Each number is 500 + 50 x the weight over its row's rms, rounded and kept within 0 to 999. Layers, rows and columns count from 0. Numbers have three digits each. The size before them is the row's rms in percent of the matrix's.

# layer 5 MLP up, 320x128, rms 0.141, rows 76-90, columns 64-127
094:507496423497487450456509411527458543452410537487499477478446453489485423547397464461512528532517480466388416554531482531521538457485492472464506491626461514596576537498501537571367525504524506
105:476485484499524567563539497535562556531463454478519606466517497552477589459487468580400502502386399555456506559507478450433518533561498478459504448472467505542578548396486531445426523496448466
096:488482500471530495496460543497508409447546445385422494561526433449576504469558438512515524524522488544499501515589428519484519598532539537515490544399515483555482508469465562465452394528514441
102:492501503506530456468460508455518496485536598537507538411505441451524456385466532480401509582567538549545625401572542439546530565464566519494520416497478501516398515509539540463530463454408432
100:602543504472485445372512521490551416504501381506522501512491488453578493434507517458527524447486636585403486465469540518533564519480509570481530503473468400540542474437550482499435529398419456
095:487485544572384470529462475392506405410470538468550474481567547502531592527568528521443455472478613601538467496516448512500486358411546490465413502481500407452478374483435548479532455472444392
085:479463508543501525477519546494524552452498559458485520436490453469562537470573510516591503469522501529432562426505506499376488351484479468576575494562460492499538490481498519584412515538536586
091:455452547540522515553520492437476450592591462444559483444491494559596470554517491498510498453548469486465461465464502538463478497456543478542486439503528601502537574587401443577490547512486460
091:576531525458482473557491556558564509478471510508522519559493518481587569517515537500516480508508526394576513491456506461463406520466388532445489524497510531491445425486459467468507546542462497
099:507538521495528557476515489508503488395513451443459468568445445489556552468515474481526508489558417590588489546491436538500519429495493507494504471395439515510588483508490410453509493516638588
104:435448599598539428550450569503518525514599521486402463491547483592536509482477567347417491551522555502529455529416503561505455509431533541499492505462487508433525416492483528517427522528556615
107:548518462564404443488409480528494492584503591481497500456505546536492515524499484470486499527569534563465485553525524518461535467500446572507476613507499527532454569473547590411493409383506463
099:559510471489517457508521493528483446491531532494525490497393568471545479490513522479477526493495511542506477491475491458500474448517499515604483552484503449517508538496464460381455641515479507
103:581591425491498479444505394601505448529481565396479490425479506565504516502441533445525475491458600501522555512450500430512524483447592508524473470483528540547468462540477499533494433532505497
102:432478550520572576474413450465605466539516444552440469515481539455469470564527512529399535534556462580496467427529546451501456528535496505450486488488567434575481572523444603556472452544492484
# layer 5 MLP down (transposed), 320x128, rms 0.127, rows 76-89, columns 64-127
096:523491405545483580434567480553474591563519480454527507526485623441506477501484460467580508495484534494396439457562524466589539533485485519554455491464525467578554461444529504502486464530431465
098:522456477449541521473514474461612559521485564451473470505444513481502509499512537530394442479536615543450425529490526525572469537523517520533498552420471481544358457505477580528519487558497618
095:553400484485501449563508482454445429492477500542547529504475371443511576457507600471482577488495518531497510496557456505588413489467489501445465569484453396497461468578439522607424365466535476
107:516515500440532487462494443542410514441413495523477532456490447489580503503622483497448462459572542462509519481396488512506475561445509472458390505520451455495472654545492620549500537439484413
098:404445545413507401430495448467431523552480428554433574494500513393477467429404462641447469464489494613477469520523520553467473517498480499516552537454511566406505441556513520513459564568461461
092:495511503499540436501524529407461516517441453527489506483627457454655482504512557527449462498504624470430439506458494428531566533450423535516479488535515560491418509503502609482502507435524457
087:503472524526577461542499529528503458557477465523541469464532479578479455464442458481522521496471573431463520518463404574447486573469504496520502545408525448544464479558514554391528482487489486
093:561552558508441542514492487475518490499498478376467482498480535550553566492489514523532511436473513392514478510462435535559524514466562465535489530385495462400452468424547567502511489518494419
096:561555468469434536508485544561570455641561535497574473509473543520523461481504549536364494521489489507569480581521360512413485563539476492533559578473467482471559539552524360515569510556519509
105:441446532522482381401512468538523544430513515367494457462527483416446463495446413505615529500441410463546477506483439530543470542488506453508439468572576483514502503475500466442506557444541515
099:552499440422519572387517518469542464560473511470486481568454524495529454425487536549540478418613435511491516505471521518543490461515487536537570601591468528467466444522574518474533550471378466
103:636521580576495506510458498525566548490423475486461581507474476478514460499486491537470594545539414462494587519420516377533550454544518483404403517529574491502558506502621464455376539445504509
106:503504467520508494509495429476420530561565435452566493511478541487471472512468455496506479509431515506521458605537459373502474517419488530500431585520559505555521461472492484497583481437512479
099:563493488482516437567543449564542437491533553437480574432450498576515416620500472445459501477449560561537523461555472490518435507457556483462482461577493543535502552556467562542573429537466465
# layer 5 MLP gate, 320x128, rms 0.141, rows 77-90, columns 64-127
096:465518593528465552517516520401520495370433512530479508532513511482462554517561458554592462483504504452475541457496560539515550607391476509478506495483510555411496498590462474568540518524561561
100:506458426451484414465500464491428467529520530443417465486560400393480634493594539565472598516393543517442475550566433523501510487522450464530434556499579526505518487507527488550532444535467450
100:544544451410425423484542521503505522496448548518543548435508502526510441458507521545474542408525578517506460495449453461522545520524446507544418399500512503482581551483517491564553459442453573
092:616466549461465504411453524499526558476558455538500566486449506536561452509557551413529540495533563474465546571587517556376448496434488486592495482537587381541560512455441492562431448466487499
111:573510476533489549569520460466469477540457431557466514540575589510578477474570637546528495551475643509487473461429415463473505472509567456490471483502538411546517448519444533375548516526521525
096:476457564540332494431547511377563544451538556488447419507535400492456531480610561435531499521495448482435538509503484402444485548476486561482535447552557501491487556484559491524537516512501474
098:605496571512437522494469436418513498446565465552442459519525472519453595505541513498486575488566506475472517445546503447563548461447613614560494414416597541566548553537551441547414515498518502
100:520550471568503457539440488400503457480469497495453456547472384473454492435452524445533533538554500478424432549557554457491466577515612411455401490558476509516543542561532548542463512482521532
107:479517430491455437435503470561506515506512542415468493486443567389476466539467444394463518473407560512499509500500450445498481515460523552500448447496481457598466553447584517588569519566534532
097:503545539414413437442507566528620489423487487432501501494572410543469517460519507548548473447513544590484471443502542508498474520533577566490523533560430438545588392477573447538432500496471571
099:459474558406456397368593524469572519470430574456447489486513501458537504516510515480368580557423483485485520554455491514610502524569568446457553495453584566586554480494519470468589557571428547
095:472563482464540542478549514462468579511558506516544418462420537527517405615492584450386503456544463488471425510519452513530563566511508481560417479534520403597539550433437475515549477519510468
106:443487484514482485594468601491411473456558527461517553535468476462541460524515415533518417533460565472532458493505477468490490532536490514522418386473497463509541589582517593474530531469524431
103:562489493529534477573440458539408630481535430420567583547568520502508503413475508516513511531554580396448529552423557589463638471413543532513546477520545539486451493494517408486531523548547491